config.yaml
n_layer: 8
d_model: 320
n_head: 5
n_kv_head: 5
head_dim: 64
d_mlp: 640
vocab_size: 32000
activation: "gelu"
norm: "layernorm"
norm_place: "pre"
norm_eps: 1e-05
positions: "learned"
qk_norm: false
attn_scale: 0.125
bias: "none"
tie_embeddings: true
parallel_block: false
init: "normal"
init_std_qkv: 0.0237
init_std_o: 0.00593
init_std_up: 0.0237
init_std_down: 0.00593
init_out_by_depth: true
optimizer: "soap_variant"
lr: 0.00458
beta1: 0.95
beta2: 0.95
weight_decay: 0.08
lr_head: 0.00955
warmup_steps: 200
schedule: "wsd"
decay_fraction: 1.0
decay_shape: "linear"
final_lr_fraction: 0.1
batch_tokens: 262144
seq_len: 1024
doc_mask: true
train_tokens: 1107000000
steps: 4223
dataset: "wikipedia_en"
Each number is 200 + 20 x the weight over its row's rms, rounded and kept within 0 to 999. Layers, rows and columns count from 0. The size before them is the row's rms in percent of the matrix's.

# layer 4 MLP up, 640x320, rms 0.0968, rows 515-540, columns 64-127
108,191,166,197,165,179,206,201,199,219,195,162,180,197,250,217,195,205,207,198,201,216,193,194,170,177,173,205,191,205,243,155,208,180,217,224,178,211,195,198,228,206,176,192,195,198,186,179,156,221,200,200,184,222,212,181,203,176,205,210,199,233,192,233,216
103,209,208,188,220,228,179,186,157,202,232,181,176,207,199,165,213,176,226,227,208,205,187,178,194,227,179,205,215,202,207,229,197,199,220,197,188,171,174,192,188,208,194,196,201,200,199,249,221,182,185,131,225,194,226,218,157,205,211,215,230,179,207,200,242
100,211,212,194,189,212,180,178,181,181,232,209,198,204,199,199,187,188,178,183,215,193,196,202,225,194,233,200,206,219,160,182,174,184,242,215,199,207,179,212,206,208,169,175,224,215,210,201,164,188,192,205,194,196,220,193,201,200,187,231,208,191,184,180,203
090,225,212,201,182,182,167,192,182,217,191,207,207,177,224,179,200,165,179,212,187,230,222,220,221,185,203,171,195,188,223,208,207,222,218,237,192,210,190,224,195,186,226,200,214,194,226,197,190,212,186,229,174,220,192,235,232,204,224,165,211,200,179,227,219
111,215,210,239,236,222,199,219,215,209,200,215,164,188,219,206,191,198,218,176,166,234,225,159,219,188,198,195,223,235,181,215,181,162,170,173,189,195,198,178,203,240,231,177,184,198,177,188,215,219,230,170,197,199,175,211,245,180,228,196,170,175,207,194,183
095,217,169,141,177,165,201,204,199,197,218,231,186,161,215,234,234,200,223,179,200,199,235,193,209,219,178,216,199,224,181,244,228,222,211,182,196,200,206,200,180,165,207,221,190,171,172,179,233,210,168,184,211,207,212,188,189,202,195,197,222,181,189,199,147
108,213,225,196,177,201,210,203,193,229,213,176,212,218,213,209,205,240,203,177,247,197,199,223,228,205,213,195,190,212,152,210,224,192,176,153,153,190,200,194,187,176,205,177,181,189,221,236,213,180,218,164,213,199,193,197,169,213,205,224,228,208,184,170,165
114,212,180,152,186,182,189,206,209,189,222,194,199,190,217,208,228,205,195,183,219,192,196,190,171,217,239,242,205,206,193,174,230,227,216,211,193,182,201,220,202,175,194,201,190,202,209,206,219,214,210,221,227,215,175,190,206,196,207,208,196,178,202,192,175
096,252,200,184,228,213,203,228,183,242,220,176,184,150,201,213,236,158,207,213,206,184,192,198,213,179,197,198,178,234,196,207,236,210,182,224,199,181,213,189,209,214,199,194,175,219,199,214,191,235,192,205,212,145,168,200,211,190,237,203,208,216,205,217,200
101,193,194,203,195,195,205,231,212,184,222,203,183,190,230,197,225,203,197,201,170,214,219,223,185,185,191,216,188,205,210,216,228,205,210,213,218,191,202,176,215,177,183,184,216,205,198,214,197,205,218,221,219,199,212,191,192,216,204,224,169,197,198,206,175
097,174,164,218,198,202,174,155,185,213,212,188,223,166,227,192,208,198,202,173,158,256,195,182,182,186,223,212,218,219,190,223,195,210,188,203,225,171,194,198,211,175,211,187,179,202,198,226,194,178,206,181,202,174,192,221,200,188,206,208,182,207,163,224,209
091,155,213,222,191,181,200,200,201,194,205,242,178,254,209,190,176,172,181,222,172,212,197,196,195,209,188,218,222,197,201,212,216,161,208,182,191,187,204,219,208,196,213,185,187,191,209,204,186,207,212,181,205,202,215,200,211,211,192,190,158,185,196,198,178
092,209,199,162,197,227,201,212,164,181,223,204,184,228,167,187,196,163,199,209,203,183,214,192,178,216,223,163,217,183,156,216,176,195,174,195,183,201,185,170,202,167,172,182,187,183,198,221,169,227,203,205,229,207,234,187,205,215,214,200,255,210,186,167,202
112,213,197,200,198,194,229,217,195,213,226,207,196,194,220,229,204,206,201,183,187,205,197,201,209,195,167,190,172,226,181,170,209,206,191,220,201,193,213,210,217,207,207,211,177,166,190,205,208,235,214,197,168,195,206,170,232,223,189,226,202,209,186,154,189
104,237,210,189,221,200,210,203,181,217,184,207,203,208,202,214,212,206,204,194,194,216,215,199,189,167,170,221,225,214,179,194,192,199,219,208,202,192,196,203,178,189,185,196,212,179,197,189,179,202,162,209,191,224,209,210,213,162,225,181,177,181,210,197,210
091,220,205,252,207,213,204,206,180,180,231,213,235,194,206,214,190,183,179,168,176,219,203,199,171,162,209,220,183,220,181,180,191,224,194,188,186,218,223,219,161,199,175,188,208,213,199,228,186,200,214,189,187,197,205,228,194,210,180,251,176,214,188,159,179
097,194,218,196,185,225,210,209,179,231,193,189,210,182,200,226,214,192,199,193,180,175,177,228,200,205,172,192,199,209,198,191,203,188,155,235,222,202,196,182,186,207,219,184,175,182,239,202,212,194,190,231,189,183,163,194,209,184,216,184,198,207,207,187,208
080,183,193,182,175,205,203,186,208,204,218,177,189,201,169,211,190,203,207,178,192,165,166,209,156,208,194,248,188,182,238,192,213,164,172,216,227,211,202,172,215,233,190,194,199,179,212,205,194,193,179,243,199,202,203,208,178,153,249,187,207,195,185,209,180
091,215,169,226,202,207,180,232,203,227,192,156,218,184,239,219,147,216,214,206,212,169,198,195,194,213,208,189,184,199,193,217,211,220,222,185,162,182,180,228,217,158,207,188,233,193,234,235,215,200,213,212,199,176,186,190,227,200,213,201,224,192,164,199,204
104,192,202,226,199,195,188,184,189,216,233,192,165,195,198,201,226,219,185,193,182,205,197,218,228,158,242,233,200,194,212,191,196,200,173,210,199,203,189,166,250,215,198,179,164,227,196,168,217,227,204,245,200,192,212,229,233,214,225,194,210,226,184,213,196
104,174,210,180,207,209,174,180,176,143,196,215,206,191,235,194,213,171,212,187,197,233,191,241,189,196,187,223,215,214,201,169,166,206,233,192,194,236,205,197,195,225,198,221,186,186,214,210,209,162,190,212,231,194,230,197,200,179,180,214,175,227,194,186,183
106,187,219,206,154,213,178,230,185,169,202,213,188,180,197,200,178,178,155,207,188,215,190,230,211,203,198,182,210,200,225,198,193,202,222,185,167,214,190,174,216,192,252,183,171,210,211,170,215,204,169,237,189,222,232,178,199,199,195,182,196,209,226,211,264
108,203,213,179,182,218,182,166,204,222,184,172,194,183,231,205,200,219,202,181,179,229,202,190,185,202,188,196,194,205,201,231,211,218,219,171,183,222,224,205,221,184,175,166,156,224,201,208,211,162,204,181,157,190,189,189,202,214,214,214,221,218,183,203,164
099,179,216,197,175,157,204,209,184,199,214,196,253,173,229,191,157,209,165,187,204,231,196,215,198,218,173,200,174,204,183,188,203,208,237,210,215,223,212,226,222,182,170,199,191,188,155,208,186,181,215,200,209,166,228,184,205,214,219,176,207,175,205,221,234
091,230,212,193,187,187,176,189,175,205,157,185,234,176,165,227,169,195,203,227,190,176,188,195,203,209,158,155,171,224,193,203,182,218,160,201,164,200,157,212,195,183,177,202,232,199,202,172,222,252,207,167,215,187,186,193,187,214,212,200,218,182,217,196,203
110,188,221,201,198,185,174,195,203,192,205,207,208,206,200,225,228,192,228,177,172,218,183,222,176,139,178,228,181,199,202,191,219,200,196,179,198,240,199,201,200,217,225,178,200,211,219,183,175,224,208,196,172,209,211,207,212,199,222,187,229,217,208,214,190
# layer 4 MLP down (transposed), 640x320, rms 0.101, rows 515-539, columns 64-127
103,185,178,225,201,177,186,195,196,205,207,200,218,232,230,209,202,179,212,197,179,227,207,196,191,199,199,206,194,216,215,197,177,204,237,214,183,211,192,186,215,220,189,178,142,209,229,181,204,185,184,192,206,187,237,189,179,177,180,199,213,250,191,184,176
107,171,214,181,221,212,200,212,234,238,219,197,208,204,208,230,218,208,182,191,175,228,189,176,199,200,203,170,207,217,175,213,214,225,179,198,196,214,203,183,215,172,177,192,218,193,240,164,207,221,234,238,209,198,167,211,191,183,217,223,191,201,182,206,183
101,215,218,245,174,208,208,209,173,208,176,219,218,199,217,211,193,224,212,167,204,189,200,210,223,234,202,183,186,162,204,185,186,219,224,175,214,188,196,218,200,248,200,203,198,233,185,177,210,215,190,180,180,183,215,229,190,167,216,218,228,209,232,202,234
089,185,154,183,213,214,200,220,201,183,204,176,184,214,202,221,225,232,208,203,199,189,166,215,178,206,197,220,196,188,207,202,177,222,188,153,225,208,189,199,201,195,182,216,194,226,218,194,178,180,222,201,278,206,209,177,186,214,192,200,162,205,167,150,174
114,186,183,190,187,188,237,216,199,210,172,177,197,171,223,204,204,201,191,215,211,168,201,215,203,191,205,191,199,205,180,170,232,215,201,168,183,195,199,190,214,225,203,223,149,193,192,222,231,221,232,204,232,207,199,192,222,218,189,231,181,209,221,255,196
094,176,197,222,168,204,229,183,220,211,184,217,188,216,198,159,205,231,189,187,222,200,162,186,191,189,185,229,203,176,241,209,239,196,188,182,190,199,212,229,186,188,207,203,190,204,198,216,198,196,166,213,215,200,209,250,219,219,181,208,219,211,178,185,227
099,173,195,220,234,166,216,238,190,190,208,212,184,205,187,192,224,227,190,167,194,172,195,229,170,189,215,224,192,194,220,236,208,214,223,202,196,211,160,230,196,175,193,185,197,204,196,163,187,224,191,196,226,191,177,160,191,226,197,233,219,206,233,215,167
105,200,182,214,177,185,174,203,220,179,209,220,208,202,180,231,194,208,193,202,196,227,160,159,209,180,206,183,200,196,214,200,184,194,154,202,218,190,205,179,227,202,206,217,235,190,200,184,197,185,208,230,210,182,208,215,217,225,197,203,194,233,192,183,208
094,192,241,204,200,212,211,153,188,166,197,220,226,188,172,183,175,191,218,192,174,226,220,151,240,222,224,201,197,196,245,177,190,165,223,187,207,216,176,188,203,225,193,172,216,207,234,200,200,159,199,220,195,205,199,171,206,208,154,178,193,227,173,168,171
100,213,212,151,221,231,204,195,168,206,192,182,215,209,173,203,181,202,201,197,220,190,202,180,203,202,238,212,184,181,177,156,230,197,186,208,218,185,217,203,197,226,148,164,183,226,200,184,182,208,222,216,188,203,190,195,192,177,199,213,190,150,170,177,186
096,190,210,174,192,214,221,225,159,168,168,173,208,186,195,193,173,222,188,225,161,163,169,209,204,220,164,168,171,186,188,213,170,220,194,176,207,203,199,202,202,219,181,206,215,182,243,185,222,165,252,203,162,214,210,182,214,179,220,198,191,192,211,177,211
090,232,190,178,215,176,215,213,204,206,208,215,190,176,169,182,169,193,222,191,204,215,213,206,194,200,221,210,163,200,233,199,205,225,203,197,189,217,183,200,218,198,223,197,241,215,195,181,218,186,172,196,181,212,188,190,193,190,187,216,184,226,205,202,232
099,198,230,232,179,219,191,203,181,181,198,241,184,164,207,224,204,193,215,227,180,197,148,193,198,225,189,212,229,194,221,190,187,216,172,187,195,227,194,177,208,196,198,220,227,190,181,180,187,222,189,197,170,223,208,194,193,211,218,161,186,239,233,194,216
084,158,211,174,183,188,196,192,161,163,192,212,186,226,165,187,203,217,231,199,190,176,230,182,178,212,211,212,202,191,212,222,202,207,205,210,246,179,183,220,217,196,178,168,259,220,173,200,221,176,189,216,210,192,206,211,199,191,195,201,214,181,203,212,204
106,214,188,156,171,189,185,216,209,193,210,184,173,150,204,202,183,190,196,195,179,184,207,184,173,184,209,184,201,204,198,209,199,212,177,195,234,201,218,223,156,164,180,213,218,224,213,210,231,229,217,194,194,203,217,192,180,239,211,211,186,188,189,220,194
099,190,153,165,211,183,170,185,219,242,182,193,137,215,194,190,167,195,219,224,189,232,198,181,222,220,177,189,231,214,198,221,207,186,213,218,206,210,191,151,211,190,192,189,198,204,211,207,204,198,223,190,222,197,179,195,205,207,205,144,216,182,186,225,204
096,192,171,228,205,212,210,205,176,207,196,215,193,204,217,208,223,198,177,177,182,232,195,203,217,193,211,207,190,210,196,224,191,224,224,217,178,194,173,132,234,162,218,215,200,206,202,228,185,177,213,184,232,209,217,225,190,187,181,190,189,200,199,216,185
081,210,208,198,182,159,156,187,185,232,185,178,208,195,191,204,222,208,203,199,181,240,222,189,237,194,166,184,204,199,166,201,194,209,194,168,191,201,198,178,196,172,171,233,224,212,190,197,204,176,177,188,216,189,179,197,241,233,180,193,190,201,212,196,214
096,231,184,177,195,206,178,174,196,208,196,201,185,202,212,192,209,221,186,197,204,224,192,191,196,196,247,185,197,188,240,209,186,194,211,215,189,211,234,201,191,224,175,199,180,169,200,215,213,191,193,187,190,208,219,203,209,190,199,203,228,223,182,240,222
101,215,210,211,207,183,221,216,207,218,226,198,239,203,181,199,202,207,190,210,201,227,204,203,217,198,180,225,234,189,194,203,248,246,228,169,183,179,187,173,198,183,207,179,180,224,139,201,188,199,198,177,201,166,240,173,166,199,220,172,202,221,153,247,192
105,192,182,217,206,234,187,211,141,197,198,221,199,218,170,231,186,178,239,186,188,215,172,189,217,179,219,202,191,196,174,222,225,194,187,225,218,189,202,152,199,199,201,185,228,196,205,256,189,211,191,175,235,235,203,220,207,207,187,189,152,199,198,187,212
106,186,238,207,203,191,206,149,214,193,237,211,201,175,212,177,204,197,230,208,206,207,190,176,179,202,169,169,215,174,221,183,184,200,181,207,209,200,201,175,179,163,220,211,189,184,197,223,159,198,205,193,216,192,161,218,186,221,190,222,204,202,222,227,205
111,215,209,185,235,224,186,164,207,199,214,130,178,190,207,196,229,196,192,198,214,181,188,192,203,218,200,195,228,212,194,245,209,177,211,186,189,214,180,217,187,180,211,187,152,206,202,201,189,181,204,187,181,208,210,199,186,189,209,214,221,224,172,232,149
094,177,187,176,216,235,184,219,215,180,167,201,195,206,196,186,227,205,206,195,199,194,200,197,221,175,204,206,188,211,222,222,202,201,171,210,239,182,219,236,180,208,180,210,220,214,226,189,174,201,194,207,190,215,179,174,193,210,196,194,215,224,167,184,173
082,191,184,214,235,212,230,211,245,180,168,221,213,204,173,207,232,187,206,153,168,193,185,183,157,207,193,202,202,207,189,209,168,211,222,194,202,192,212,218,213,191,186,148,187,219,228,208,222,202,207,195,201,207,202,186,179,209,195,189,222,201,201,186,182